config = dict(
    d_model=256,
    vocab_size=1616,
    norm='layernorm',
    rope_fraction=1.0,
    init='uniform',
    init_std_qkv=0.0274,
    optimizer='cautious_adamw',
    beta1=0.9,
    grad_clip=1.0,
    warmup_steps=252,
    decay_fraction=0.899,
    batch_tokens=65536,
    train_tokens=374600000,
)
Each number is 128 + 24 x the weight over its row's rms, rounded and kept within 0 to 255. Layers, rows and columns count from 0. Numbers have three digits each. The size before them is the row's rms in percent of the matrix's.

# layer 8 MLP down (transposed), 1280x256, rms 0.039, rows 924-978, columns 128-255
106:132118128091147095128118190124095123128057104094103160143104146094171157154107152105152123118144114110110133151192146109127156143156093092122143133118131158126144069136133103136141127126129120129141111147157106106114156135136148150119119111126122118132120136155132119102144134152124159132126152140062090106121137096116129191151129156115106134127146143135136142127130144158139116104112
109:134171100099093111165122133104154129115152143126133140171143124089122121159102138099126122124200110168157124136127146126081138120125126130152082147107146143147167147126128092124165117125145145126075149141116151129108097104108124189093170104133122161166133121158151119116130103118091116116102167143109142109102149106168116128144105131116098173133143117141111145136128127124121148120173
093:109116115161139082133158107111174090162108092077112127129137142141159138122160182128112108134153104109151150113109130144123164110094105124151117154110134144135112093114167143116140108098141105116123145160156114114147115126151137138128136131144129068147116143139129159142127114121131145125166086110157136107126110154106141125134164107141143085109170104136114111152142189075152125126168
108:154129106099176110075107109123083155111157105140144124126148134142108123093118126115108151149090135130124127138132145154129128114119139115130120128098130109151160129140114148163096113166080094120110101172117129134076140120144113108187095123102135151111164143125143171149131118118176104145138124139177131110133169118171143178139109132115106137129129110125110072090117120156119151124118
102:123136136116103156116129115177136154093170123151134091101143168122126141112099122144125135147150125167131139109145137117144122153127105076101152112121109174137132121097153119145138099100113121151114172181115120127142179191145111130141150144105094080122091130134112143138103148141146103145148116115123130135109154133144156132123179147127125121102129134096176156094139089093116200144117
111:087105105118128106083132133135116118148118152141124116118160169081106181087126149143143124103111138140099134148099131148146127094142125183129128176133114121103120107134106117112107129113153114152144138161093120081153145123135185180098090099103130122121137120119138114135150149104149107149136122150144119149114072122110140198091100105125093106142138151114139118132109125097114160095110
096:140124120118109126098126118094177142110167122167144137120147115159133088150120079125134161163158125114107140143127151143110138107086157069114125110101148144163120135041117146105169121109134121109138117131126114117105117125091136121111105157119110129150145139183162114105077123138131101142113141137144118142158157135089164126112157118092080137132138182131093132139106167143084162110158
095:075093132125102146137129111113152127099140147091132126140109129097113127117139127153145107080130130187106134099101115119126167081127126141098113158099172161179114100134168126104087113143135103129145131127132160100145188094126148166126139149146127122108110154135143133146138136141175152085132150123118161124147173175134120118110137178122130191132097112113162163120141137100159152127148
090:131106169125120160120117153143110092151117109121153093117152156143125125104159113147152132148099175175100100121150100130115106133109121130116175134138105118128121149149092138132113108115139102192126165165138138134078123163114116120106094138158133146122087128107084141122099114119123133134141079160122157140082128133142092146098134104119126106133141117139119123114159110160144151156148
093:108119131101150175155134104126146113134163129138150105153124156156079105119174088108133115100147151160116119145114186111106146127166180154137123118141124145138139125142107128112122133128098127170126067163138129091128143178128137102123117130138129087107106120172090099111094121143142131140129139113140131106115131110143147134123107113120117117116119105124124123131127128155098108126092
096:120113099119128147113112162151129084058132123137148136141125131107099099136132130129138115141127111181179109145140112111072116107106155136172086131127119134160139154107125097131158083171106120160054139122114156128151137123124174098050130112124128114138098122108144141132150131123115135149142073129143127151091161133159125098165136155130143123173125106152133075125093149117118121121134
100:141097158161118155169100090132173108108115091119084139149123137126152168126159114164128142106118136122152114158100130122140148106092146107087122112154121142149131119182151121104134137125105116147119109107102093072099129112142137109122141146145145142149108145127119144109161130111128100100161134134184133141158167130143163128119122158157126080107123180107098147137132155144118110131174
101:114134161173149114118149102140074114163170121115124141099097096121130160085116116147111122101112137073116154136139119113103154126116163127100119130127148157126120114140178104148084141107132144132123108123104146126135142126150165126142166127106122187081183142146143156140102148112146146159119122174107163167138159092130163143111126132098133127105131130139168130107179117155119117138112
111:088099120137138124130074105141130137093089127126106143121099093146148119143127138141131123147111125120149118107154136101134138155108167140165125166113108149148114168135139139091176097134130123147160148085135104166110155147119115130155139093127111127154118126149119134114102121137096118143096155163122142128106177106108182145131133165065128074095141141123100179123145148072131121124169
091:096067150129102178155145110116165182143165101077097149097127126111117173123156156156149084130108132116116143128104085129159119115120138163144151134126116137130128115142123142143104149148119112191110073132128133146132140124110132155134123142112119126141143110104145092127125108126176173133121128179130109157133104143155114130155108133120111113140145139111148120137135143143114181111156
093:141111139158106144170119137134126115102158116108081097119159116163131176113124106165133166132098149148152112115108150145080120153155149103131154125152156147126159090141154117147096160134146108124137107111118135139142156123132104137147141089142131131125135102090129217114112102059165148132103127137127125167138119111158117126090097139130098105133103155083118135146158126103134113154088
096:149103136164129150212109155166121096158127142106165110133090091108131128097132101187116108106115122135125148126139149120146137106111138127071121114124105114096116164136141118108131095116146131154111110130164115130101135108110124160113123103122152136142136123130118129115136146125116114099138153113141062148157098190112121123151119114134104120139136127110122155138133127161124072071126
100:129148143121102121204133092119145134115110116109130151093135116068107105156085115150152110156110096116121133174116135116127104148140150145120128139146160158134126143121139153116127129170122080129139102143102167152128163144124134105125158135116132106121109152119144135142151149115145129126163137100124112089102140148121114133103148151139143139192112123096096163139154144124165094126109
101:101086122109107163153141159099127120104160168150125146147133146127148125110120123136116161139118097125107096116106095133151141156127130159134102121100114138162132129107108144120130168154114147113103125124098142123097127094121157144096118103128160203129093065134166118105080126138088081094115150158127119129138155111159123129110109120124156124118086143148108140130121119182096138132110
103:098097123146128084173125092149134138072137101117120099112133154130086122131142142126198138080150092138140164159093129108153102160125110152116114132094128178090098122070101107114176127107129151107148176168115106113145137151119118111143144106132113178105127084142121128076120153139130131188145099174094156138157140110142139103135163127113108178119129113109116140107126110116171115144139
108:144112123135126162118089145082126170119147106170132144163131133099100094074137109168153157156121121142142156135154116082104121118112142114118131110055152140146120107105159125160110119136114134124141136158103103134132131162101111129118095133123149126112100108124107111137127141166068118132127158139156150096144139114139145115148114102115137147130118126160118178071105144148168112139161
102:110133152098127128096102143096095143168143152092103072083105138116113143108157109134101098154100123133117121104124135147158128140090129112112160136116131177169119164135158131143108084138096076143158127131138139144137095093146146165143095090172135167174129088113151130130109100151120067144129120129179122112131125137124151121161158140122120098129114139104144136104115153105149101127127
096:100118096138122124121120144148089109106148095119137137082151114168118160153145126125114104146131122087133111130141136117112172123119154176086165145119131126118116110148120169080133124135110144102135079139068120153181101163145167106152111129136078106142132100122109128137153088115125156145117159137159146138166124128163100105076102100123161101175135115146096113167153138142134107129148
114:144107181150089087145103118110114132174104133133137155164092154129114143146155160117118118173144161142133104093078160142132133138185129181107135144127095124139128148129132102148122149175093152159132092076124127111110106096113093140153095144118126102104124146115136125120135130121143137119142175124113114171108151096107112113155104096141109143096126153139128087088110152118109099125124
101:125145132104099156101108117129148152175110124154146182127121163162104142168101124180114080122146111119160110116144150126128088141138139117090157107140129102125134150170168100133137095147138122180126126104179137077132148156098098155145157141096141136106124167128111157163129136128114100111114128108166145159105130150104126141135149105131098102115098123102158120116161157098163126125107
092:096153121152139130088100132115132127101102133138137148168129122098125156171147138100136164100123133104125129091105111119093128092121155160112129136169140151124114124150107113122199136087118138129141139077115111122140116123084133126176195121110122158100154138133163138117105149089096097110140162123176143093081150131133136152142157114148118146102158112149129082111108103114111140137113
108:150125129112066134099115149149105142129077170111127167157118113153144138149165131107143057085155149118166098108161127128130147104137087107135099119117119125139136132133157083103109149149109143138095115117131111121126143125154169136122129171140087112154121153190137103170134129142131083110145102151102147106117141128168165152161148123127143161150133088158111116117137107110135155106091
100:119139111100124159121148126161116088145098123160103129184120123119108116114142131119146086143143125118144147136118136143133159135143109049095152089108125096135162114119134164154125160134129133122117141135120121137153145149136125145119082134109082134127180092123106159145116161166087129108156129134164131139150112098136121093144148118145048098120105129080134176120156103087111160136137
101:125153131083114131143129141128113131085108146130152120104103140109125130096105135136158156145155142133130158143083112083141109137100123133138114148113134148134058127092100145130161160103113133167160144094147094127185122178111141136118134137094099158143076157110106131117152111091167151107154124128133150164117127172124150080117100094133168111086121124124086120125139104136164125179174
099:117156153151102119155125056111131130102148155120125142120136134166148100116152128161128141127149124121097114106100148110135125128087154128102192113137112124149118121168123137133133078097085103165153164158131048156139111147127138136127119131095122101129141144161108123105133146121165100145101093131122108162106143135152133110138125110116114096141149142148090126106145142140133088142128
097:120143127110140158103113122126161125101122126166159139121133114147141116136131108119115128134126109130151162125133118151093118126103150144111099095105108126083128127152137076150141113059109175160094141139109125158132153152114129101146156090096141113136131096081181157148156138083123111109166105127124135158102113146164134139129096138132103121131111154116153129167114156084163132109165
095:143105136113109110135118143125165098120095109126110116105134146121109102126130132137150134140102159117142102163106112143144119125101097103125137140116143145131143105120079188075120165151061105121107121124077133143135107116113121152125143152120136138165129128191138130138126126110101147111144073173167149092141131096100118127114140177137115140123123158131153149092098143114192137145153
088:097083179145083143145120148128105114114101152108125150118111122144115129159079172145162125108132153124102178138120150111092144132072132160115125109127113150117170094144120075091117136146127132153134092190119120121136144136151144135148126143120132125171110112146145119091146145150159150115112139137115121105127169142143129140080157133142119123138130144086148146167118126106120150127081
106:148137109104145135124139153150142098080109157129104149117156150137121144139121130156160126109125129130112131114124113106166117124109111086155133123112178134150123092130174160127078125131099085110122135125125142150112084141141136121099086177121133175157124110128110111122104129148113118110099157130133105074142171136184137140139124086160124120113158137117135106141123125104162169134140
098:099184154096151151126166127165132124125129099189157155141128106133117130149128165094142126162125138072118142164159150113158119124109137125131170144113109114106115115105148134147102114172155096092087147120137109142174144164102112120138138142092115130124090124084116106175160122110124115127122150154114154158131157095160136132077124128151105136129123112142098124142077102128130155110151
109:181155172143135099174148114131167141136123114137112152138116137142158127089126118127112166075135152108112127101112134110127121135132140162135137124134136105141099121104135071167157145139128116114129147147167184101103091158113157139139115130146098180132164113126142161118111149118111114097148110172129128123131090124110158117142130132176121145148097130138128173138119085112133108156119
100:163117168125131080126147150065126141093144137108138156108139144145079091085121110159137088136158115171129147092130120136118118118098141142146133173134121142134129108111157165093112162117165122140139153085130120091151150104092152100152160148142132097147132112138131108140113118101115119088116086146121148142134138117108145119138098134158135089159112142120107131138110145147133135148169
097:131130136150132132135142134083080083119111153136136122159160114148037114119131159113122153119155137090137129142132124120137119127137103125088134101160110104131141125123120115132154115121128131137140162144114111133106124133138148123171169105113142114092113154150139150145162101105155119165132133131157126148096109105132194080132146139134138109134109116127147099122121145114096131168141
103:159115175139097101128105138111138163141122105149069136123102138139141138159158121152131141146110121152115108140117113088166122139107133097179104136070123122141130141110146149099141123132157115139139094079109139143172130117104141106145140101166089105140128105089165149088097108109160104102133149143141114145134164122113079133148118123087131120136139184124141176108118144105121068151103
112:130126126119136083106107128109134142132107170158110129136145133185148151113140149133123113143099121167109132126117117149040140136136135115146147096163131120101121146082126120143162145129135112103101113138133093151097108110129125140147076091146089138108132115116129138133132186128134104117128145114117067097126131157136156153123127188149107126159134105135096146120147089134118130132138
092:137102167166165150128115118160140159151137099141138139127136108144146120143149118141152141136139120143123149088117130121089132120082122145139161125152129141093078098132116100117104090117118155172133118094129151110117149166098125187119123082112132136130150162075150099133117092166135130156115143146083117133134103171136159127128174110107087118108128159170145151149125126108090154130118
097:104122113087140090116112107120185100141086092130136122109113143121054104145142125137136070102135132104120100139172082147128096078110141157159082153135126152149124134162116147081138148147109148125136121149147121160155126151099146124140136121142164176154117091161113113122123120119165128119148153092130121114155139121162122112106119115154165152156177140116121118145120149108134117098115
103:148142070122125089091093082151149107141132148100122074081124109108121157152143124169147161128114149121118158096110127178121124145110103080128147113094135129157118113108151159129176154162094128138110173086177163136101098136134132181114133157168124139134136138127096123135099154071113097122138101107091122113131149166150128147070136135158118132139123137150134103161155132140136088186113
095:114151112139112125133141149094129139080138112114120100106131082114107168109118130147163098155107120085161126108131147135117110139136118112132139127119129134152153125148145154082125135101095167164114127137141155164125121115127111109086091104104133157144122119142118173125105139136139175132145117126144132121161140143129118107166136080090110141126121118173090148121131115119144157116128
103:096121084141185142103116131109100136074155106178159158096124143159115076154137154154111141133148092129155156112148150144164141110123130142133147095082125117162106173150114104147116100153127132124147154129114139128127121192110141144155139098120141118122116187135095143136137094134149131110153114070086133096108144125091177098110138126117105146104115123108081091107162152168104130157125
103:112127141118135136098129098056111083107119129155107147158099125123114119113156114104115117118148123093146146098146077180118117117143174101138111118091106140153140134132081157124127160152140129114156086132180181076127129173121132141186083130112134106145134113135141136114086160118143155142111127093135116114164129120159132090109143124106104110143120164127112152168140130129115165136118
102:090085144140163154143130122139106149115135115164177081168143135144145102139095132131147088121111194097102115157147134098108133117129129111123114153118122117124106183126114094142158103120133137155166147134144123132113142131111110125120100104117107169157140127098133144134122117129105100114143115189119092111101143163111171111088130126119090163116161104113148171140101168100120118135131
104:128101144124141118140149173131084150121164151106129109108136132146145089100148154176103114105109122139107150135128113160134123150147125114127131154129096102155136125142141145142121141103152138113167118112151166144128151129138145131093113104104132114150106122139107104070169086123111131145161138112122121101090147123146084080104106130112150134135161099147144089119115143145100096132171
102:124151152105115123149098115120106128147105095121139122143120089117155121157144143123176132124121114150121149172145159155135112116158145130157156143139121123102142139066150120089150134125164111105172123135078092103173157100119114151108165129117112106166131122155107124138137137108123155149166155129105147173135108123186116143173079177113112116098156143130099118080164077147100141176115
098:075104115108152146160098134126112112101137109167091137111101138145168083134086125163124158112120143119137188158119124137147140130131137076150092107129119172149099123138175085147129158069145126139136131134158190090117152124130150112142146144102118117103138116111161127114087118129157128145136176108127127135140111094127091120119105097129123112122122142123116161120122087126085118113157
098:154109161156067138129149126099147127102108148156179175122139171154119137135122127139161105110139093116099135147125147145054086109095149084106119149086147122128132150143115111088161123101142125135109137162128138113114152135127142148080121120122133135133126127144128128114124130142148109113127132132126181133120130117150130149140129161133123124100127123113140096119112113128092155123121
096:126151131131134108123089148104150133121083118112110109128132144132157114131117174155123073143134093146104117131105096095147104105152149118123104172111162115127122143111105092074094117113170116110126120158151151159117158164176147097112115096117136131137097216100182122141170135091152123159143109101131104151130154131120122167144101161155123157084116140134106133103127115144120124125096
098:110120125096124133114130140135141130141128120164117115129110170125138087096141103119084154157138099166137140172131137131111129128122132143148110094120113135168126138133120111089063123125157104137167156105120126108137132098151105122085096117131159127136117170178180151154119080154124116130174145088114122101144135127167136100126087154094131117098068098132143129144107159123155137143157
101:112158109094171173103123133124141115187116143125128149110096144171103100158150130112117168102089129176105107092138154082132106101132099122135118099187103090113140138110139133105107095102166134127122087117146113176128159107135129126172109119104104096168120155119115128133118146134133107127121145098146148097094127081134136104106142096146128096130134123118167124125120132104152149125132
095:139103080098172103104112131162092134119171111148163126108104149128162091135130107116143147134134137148111153178129136144133093104154138145154117075125107100141136125153119095144080121120147122144181137108145149169091149114123115115086135108183186097133155123103101156120162114157114101103107103135103138156158130149141157128146151138154178168195113124124140111135124147152164092108120
# layer 8 MLP up, 1280x256, rms 0.0422, rows 925-978, columns 128-255
107:106112088150144115111116177129129099149108158141170116146147106155167112121164086096132098168097115126124121151138138101128131144096104107129107119165122141143127124130108140097080142097086121121146129125154100129145117138104136085096166143135107123091098147135114159110143118160137139113132129148184141128136119145161095127151141153133144136133133100097143129149145098100114163142099
095:154147143128151143136116141125131168136077088147169134201122145159102132128146121062109148142128154141084096131124131112164127117132123113119121065130150092139150112124107109099081134100095124109183133134132113130098132155100111152135113127194115157110136128158160109096175141086105141114141098098129126132154102085151130118146106123125160173132123145106137184133156117143123140131120
108:100149180128146126132133084150096130108102159138123133136115139131133144116121115121137118157130170133143124141156137143129149112141112112149144083152122120094127154135120143091138105131038110157122192101099124138101141119164140138123090112196099153157100107116145080133144130129108137143096100120113130144126162096116076082138100132112113156097102126124152158111084119116113127110138
097:107151153171141147113118169131115138173085158155094130091113163126132137113117146152105143129169140162170115112119120108166129170142097130124182165118118143106103130178101111140123104072083100132160141139155138102109150111132102102102101065139107148139139133147130123133142124119120144172167186115135130108096135117152151106147119126077120119127091098116101162093128152145125142134144
109:133135130152152084109113096128134102163134086114145091195178119175129134126139119145121113165153099199160131120150119158133128076120102113149085144139113122143140137105121138111181113141130093166108126130117119110092160158116109176128076137133119194113123132135148111135126082131099137115135131128104123130115115107146138131125146113112118110160144120108148132099116130127121101138154
097:085130126170146114128120101121147121164128101141115138136113139169169145138128122160095078152126106134124122123113062134148146155091115159152111143148116132116104112187151157125107149096086113131151139139096132129108113153168090097156124130157128143090135118202150113107119142088118151163132125103133120121093119139144155137142158125150144182142092122107142128117149077129085117105106
092:156123110157112110083133085121097174173117138104127130121138131112178128150141109118155112079149116125112137136094184064120157121073118148155141116144127163054118124164085164162167117149108078154103135182066100160121120161114135143104107098129157146174170137115153125099091090136143128165080113128103125137103142158123139146134150107076138139116119119122147126103117103151116142132112
092:137181106115148102152142135100155095126120116149111144101097110093127189170100148133118095126140104128137121123113153122128144147154172102136155114158151137123093131089131162153105117171129116077121118164112131134145174115114120093134158043157127167119128141102121117111133113120137131139075166088112122075176093101085120134130139129118141140108143167144166126112111096148145088144115
095:139150099112139142153117148127101124130140134130137090117145122090184131136105124131154158189126120156099139113150107143137112122098111130169101107154136121109117127111139180121106124090153156056133168127084120121099126100114115171139118102157147117096060150103136122175111133132123141119125153132131077129085118136125100128092144114121166104135106109133117112121127121154137171144154
096:127091159144141147147074095103143123163108130143166117123132112150095126149132143112143115129176133129161147112117176117132115118117123149128116076142129119142150101144112090104130123121106141121175132101132120135125147133123136087125113133128145164088110146170143080135120146115127134114138097100111114107152125140179140122133110113097083132110087127147130170103152112107083103184154
104:141147069102141125128173146129086180111139120124131106110153131167123120119115079160118101145153126109102152092125132174145137122137080108109157085146095123086105155084158170120147169088122099148137162142128157114095141088097095134158115099124165158132122148132136119116128120151103120169116130096114160110154147142116066131149131137155119133123102134120153099110122097145147126185104
104:157088152109133071104096111126145097144134108154141101169130083127131135151113131133124158150100121161094112075160125137180140118126150156160069133156144099121149138111111116177155114115095144099153116152113133113124127135137118125116139166134138160134122118120128120122104095119117112143154115147143173124096100085130080159101116134134137170127112125117162132117159124164166118137110
105:120117134108170096132157108133109146133119097113136091190159085110137137085127102111167108151128108176124148112147144116149170121127098131108124171121075169116144118131099096123140156119149140127138119134106082140126153121128141110158139112098149108113151164181142125108122112100141161173146127126153158132155118123120107179136119156079120091132129120112163146129144146131090100157144
087:136139117178145079127106139143131111096138113134162124143102127136124123165105063113131112133125115115125098136127108170130118096108127127091121168141111098121142137141120132089146128122117138110179155112111135086104140104138135105096126131132110115090153096143133140098188109118141102111120119132146112118148138091148104119119194111127125198134129146172144132127101133115112108177154
097:161112139129163078148129107142163113140095133150155121169113126156159125157090169119099137125137147131106116123143110110135105154075150174103119128103105141157122134161149147113144147096151135163160159158133132159140140127083098095117114172134157132146150091148091118167141077132085092124129072141113116100105117162109124135127120125125141133143145105109137141140174135110128107089153
089:102128144145148067056117110105101118145121091143099164121150114201166146144133128107106116145129102120069141130172101133152121131118116084169133148122153165109132108114148125131155114093122121117141119138114144136146121092103112108102159134164090132072146079155174091112118125088097117128135129117139128107154131118122122131118130130090143130134126129128149117096135097151103125161149
096:137135102132165117128134101106152147158125146122142135139132082141144135141141131112110142120124139146160141121112113082119075129142066124118120156152132144128136097129115100112172151067112104124154097199130074123111159121121160093117106100152151142100103127117102165163100112149099104127117128103145155146078141086161143149102145121126175105109127120108128102131100148174109158108152
097:166140127130134120127081104142123080153085129133105138154130135173102159138131145147194131138130143134120099105128134139114142140134119081173125152127081153076097134091129137130117090090137142113168215128108130153135134139099103135112121069154122143142137137146138148162142118095111116147161135115130126154072106136126134172075143124178115166089109146092155131130111129101149148137160
105:114144141099150157158117139106148093177158139132118112120121123134166132138160113115150151146156125133139119115105154144138165148121140090109122126170124094126158134096122144139113098075142166093099094148146138083128148113161113178154121159166119103096129152128105108120189108070144130132135153121151102112098168091159138172096177147108159146144129127158133123102110130144086113138100
102:136151136099137158129122127088176107159113093142122109092131130128130188154116143145113143136081125144129115153132152142146127165164133130096099102164113082129105109105113124098104151106121109136135143168088142076129143112093091138125162138161101117073112141137179137142176105104126151133145112131096107086067130146087127149078188145156152146172139129143131107119115127102077172137127
101:124144135142115083117127106105112132088134148100119154139112082119103146145084097139128164135154177161132135163136134127177141167144169139113123148139134091084106143123066130143121120130142135127106100109149136125098162105082122110152083127127140107127168144134112160121125126120114138153099166096116131151139089122098116095101129132128161145120151124135154118109104088133147158103135
097:142136127111131136120120086093148108138186164172146094133140089117143133086099120126151129150146129148113175119132087132145149108117106142138102159117140075123089114165129135121149141121139153189155151129145150133117129115128109102127149130162107123129103143120121098136104104135104096099103091126128173049119102131146116155133159140083119155101118101120136207090125138117120103146120
107:099190122128122126128141144136194136161100136128113162153105102162150105118120144114143160151130174108125156148113091112135126101153145161128125134121134094118143140145158092109117117110155147087164135133108149138110112126112093124137101114170125121130113135154131123137110128158087127090136141109102094081116125117130131189075119167091165157125110092118148156122131124129108126129148
103:148132120145178127118128140063158091134138139106120124122205150140094158127147128119128134133124105149098100138119085119139132140128132119148125105086143091089157152125126186136101119132126078130129121170109140095120113131119089150134123112118103176141138104162152088149135113156104155154104093128089123120130133163147131136135109149098162126124103137147119151133103127109109104121160
097:135106143129137115150143133138147157166131127121171149125095135126126120112114084096151131134109150138151161157104156118156110150154135122116131123107114130145141164143109101076115129102079113152154167148136141138107156129144097087116095164153118118111105108126106078161148158141121105149091161104142124149121143117161082113119131112130125112158109102095145122124116171126121090100140
102:139125136101152117128110119094140111119121125159143109140112111157074131141131103118150143183105105139152117103115108116195136120124137126157125177123143145113126104102143120165147134103134125138167155150087119118120125082118106138166164113116138089143086133092093116105142106122086145161116103085116074119142125161075136131113114159100138157066077112152136150147107141153142122138144
099:189134121100132105120112116141125152151141123131140059157117113138133144107146121125131077096127120155147093146122105092150138131143133182138163168136129133133117092126150134126147104138153140119171097152074137138136144122126086114131155111163098126125110137115124139119132141102131123135124106133105074132149146120116117163154162179096146136105126158150158132142144142115120128150173
101:089077120126131138114127168103128178164106132101132137123125137122097113099132125083119083149138140165160134092142109146142107119125095134136147114137094160118153174087163139155156163124109133104154130126109155097118150129097134121093104133143121137138182152068134140187165111148154114183145133106114104149109119131115105177132091190119127122135109170137143103103124144076104138112117
098:138123110150166134161147116098169132139129168112141147144153081143080136122119159116094120154122130169170107130086157096128123169112087170165163115138134113111178147133118132132137142108123162132129101165115140112093114101134101097094165117138141131130142130097110152166129122106089137132147151110105159162137110106103151120103142144139123133142120098091140183119167165134165101161128
097:134104081135128151136106117156123070153111148118109075160138129124078155170141134126092094148136127114155072094154128104132115123120129094140118162122127147145145122088095129083138142113105117147123160102090113109113125113153131128126092135144086181086116159149149103120117159128138093178096144109110090144083126139135118116148096116086162151106100112169113128123071133117098127131115
099:115140088156109145142111162164089163137132133118170159133117127131146141056084134074101121170116112100134158131107122136124127129098130148130127153141110099117141158079117120099157071114098125132160153138116172154118161137112096116133079144151123116136109067137098126104118119132152097173099137139124098155072136134141123128132175135149134116114151125137173112123147114116107148095123
084:144096091141125114082104055132110151143126107124115072123135126086120124153201147120118114133109131136125153128086143104116109122099118125144141148178104118115127109135108184161151134128123108096130133133058140159106125138128112116093111088131090139132158166119228094141092150125149112118093112103098124168149146151133123134114161151101148114139148095159140119093080187120095146111152
103:101133137157129150155133101150133126117160121101143162116123134111115129103130148143118142130109104143112110100134158145172119088109141191127097124150120163116147065123118171130136138125131121125188126126100126114106139075111116157160114143156140128146142139190180149137138107130127097176133133123169060113103135132091068122154117174138137124128130107136140133123117096088150195107142
105:144113148137122138122158130120118135184135107137142110148067136141108122150092122128151155140128157178130146125121148075119169119110123192160091115116123119124174141139115108092148102096116121146145134148055107141123156111130137114135128139172113132147121163129164113113129144139101145155157101108126108117058154102169145145119143125124110119116109149126174173165106160090103103142110
105:160157088156153107122125101113161129167127124102109144157152105143145137139131109175123109139139094129132119106125137130207088127085138148159134141157086085107147130116078138108161138113126163132165126118157130125106123080150106152118127114148128131130136166127109089150145122137125129122164175149137109150148099141168129139158166150120077128128126096100165097130147153122125170147118
098:112181129104141096147112147159150126128161109113123072127141120147161171107140130139162098107126134120137155125114161118160138141094144121174104126097096123132090120150102134144113139122138128101164114130116139103092127126157097147112088119101142128117113131126140145179135120121122120103125132124076125105098165132129107159126126115087144146133092118180132128112108122139103105138113
100:118087119134193088092141093165169122118125145139121097137121138149176106109125111116094128129150161155131136089099135141130102123097122132149126140126085188090133158120149094115145094113088137135131095096157085133161094105137119124113118135122122128115133130109135122125131146148116084139119140150084133120151156143128106133086158142092121135141117107173125133135129125161127107125136
099:154110115123144072188135128132121154130110161120125125152123137120095134153160086140128085103127128135109140150134130145164124167138108165130157126138137127070142110152151114091130122126113122125131147119075098102110149130105126110111138142163118097131097143129112119148114115104125107145105110156094143106119123096074082147157122167073162142138115129174106172110105144113115105177137
114:106133091155159112084074144092120124150157148126124104142156110142114125130156166139124126147105134120107141133107133151109137148111079132121128090185103091111141099071169154127153097089111119095117121127087157106109150146116139095085136131110107127113146148136121155124168124112142129122144142166141126086089124171166152129077191118189128187155153125139137129064101155162127168108135
085:138128107092096089111143112099140080126175148132126096119129125126104122098121109096134125121096134149133174144148157142124138142140117120119134142120075123136188150113120148145147097110147110079164106133116130134117136066132133074109117151145123147117091161143110145101116134113139136128135171099163120142146119165100136162100136151112139131155150121111101124105126103092151124123109
098:166114150133150077123054153059116138143135202128118058123125154159117117167151111101121151113130128181135172163109116103130115136137107119112154134122102166137124090118120140079136134120137100114108170130122162092113132120167118120081091158139120126122088122064115113127123124129146114135110107112089155162115152110095139166129139138107169173134122118090106143140141155146139142127150
106:108165107126108112133174129136117123095116108123149138108125136163125153146147149119187109133179119123143147155135110173173132105126082115104144143123132097159125130116122157149169126065064091103131145135113110126135136144137124158109075114141092108146134124142137120091118068107138114163141120094149150164110130130093150136127134082124080120131112123092126144121093113175116095078148
100:128145164157141143092129148153151152120077116152154120144141128112141120143106123130128126108138095159154089110124093138139149116132109098149107118147120149090124111140130131149158101145140104147149127118141150085132102153124142127126096158144089159149143149155172111148143116113101048089099111118119140086086161152153121117133117140150118139105125149136145136138129132109102115103166
103:122123138106133095130126155162171135147145143108093141186120121159095128137136113142171073122125125136138143072113110121118109131109092138125164154146112116122113119124128133100147119092119119132111149132134122124139175151139135105068099112124130102135130091091152135150132123103122143137122139076110092090128130120183121129132128161117161155149120099141127120133109134153086135154131
098:135108132120116104121140153135164118175176103119144131125138112138125149120107111144114150131123098138134097125128083084139101127107080154117155134196111125104117133142139123123172078128130149102082144140150117100119136128131119137140130148137103113131141132142134124141121085147120089146112136138166137069087116131107062122179162115154137130112107071136104157103132155118127083153110
104:103112118078157107097133098105095133133142124121115133113122107091152146129114109071130124149116110183115167132100090169125121155112147126099131128120144091164147102135108193140118118192146147091142065119111111104140150120134129111121124143120126112181097166137107078143081114127154122135105104117111146144080146136172105180149109169117137123156113119116137132119110137098115112128132
100:167114122137143154111136149156117142183105200067127107158094100162111146133136115108161104108144154146163154126115186111159164120142147130118127158185134100071144095119143147134153107148095100159123136096127096152099078124126144163108150124161118147123127091165137116129131119106135125163108116114117147128134121136143153120121117150130093148136119117061117151093136155116130131133122
102:130076096107124135148088078086140116088133122132139106112173082121116142140164137167111114135110169123161125083116180112116139114124177159102146136130130073171148124127107126158189128099147165103156109102121104077118146082136114151108123156165120135104128139174162105121128124148138109125132134146138082099126146093123106116094127131117155108143085118126130132129100144129141171115126
099:110083157147102077145120166126126117133108149164137123125126128115106145142151103133133156147127106159103107109124084136123141154137154112140136122152176128118127103093123177113186090154126099119150145125157094117114144130118163148103096126134107136136123148121138119101116104140107131128138137097057114134132138154147100117087136171129158167083128188142118130110162143151139141114136
093:088175124167129136082138111153147143140193135133124109147141104129113144123110112119141150167132169111144141083147123099125159161130133151118137119198140146093117099162155127094114163132125130130147129119134102138158110138123116082136092140109130113139157149133172104110139164085139129192137156141106112115118113141129127119113166144097112128161119079118142157085112141121143079149133
096:124127105129158112085178113153109134183146127100103150159167122131110110125075096135102082100098181151125119098122132133152099131116127150121105110135147160063134107066130136166127148158080104143165118146078121138144101113083131169090138103140127119166135151123123144169148124135131111124086128115163128158155114110138123128106136125128099114173136118122147147117093158153131154156122
098:182157100152170087146132161090164080120112152088131095132133134112142162136125128143116119153112122101121102155146154102162101147158064162141112157102100113159145093099161118114126158116118114082160131129127180117121174114098147100114087093147060121109138119127132095158115132155121103118110155123118087140134095098110087156149142140092101148115130113115126175095125101117126132113164
095:111134145140117102122116076159095131167105158146153164143088131124173156130109102159125124177146153169164083148117121107151143173156107109139095159144115159121154115106125109131110138145137160083141105139115148094133117104112128136147146111119095132131103164127135127088184108097123118166135124123101140111134098115096119129172161181147121154124107104154151133119091070158127104120160
099:118140104126138117126116144127066148125129123126128134160142128092124145095112108142183075164125141139088127094139106164171150086104124094166149141120100125100139141096108103085169112089065157154111137126143121116124137155127157128140093193161135119129077133142125108154102169106121115140130166101087096112109117108095119155138143170145114144154132130164151143106119099134114129120143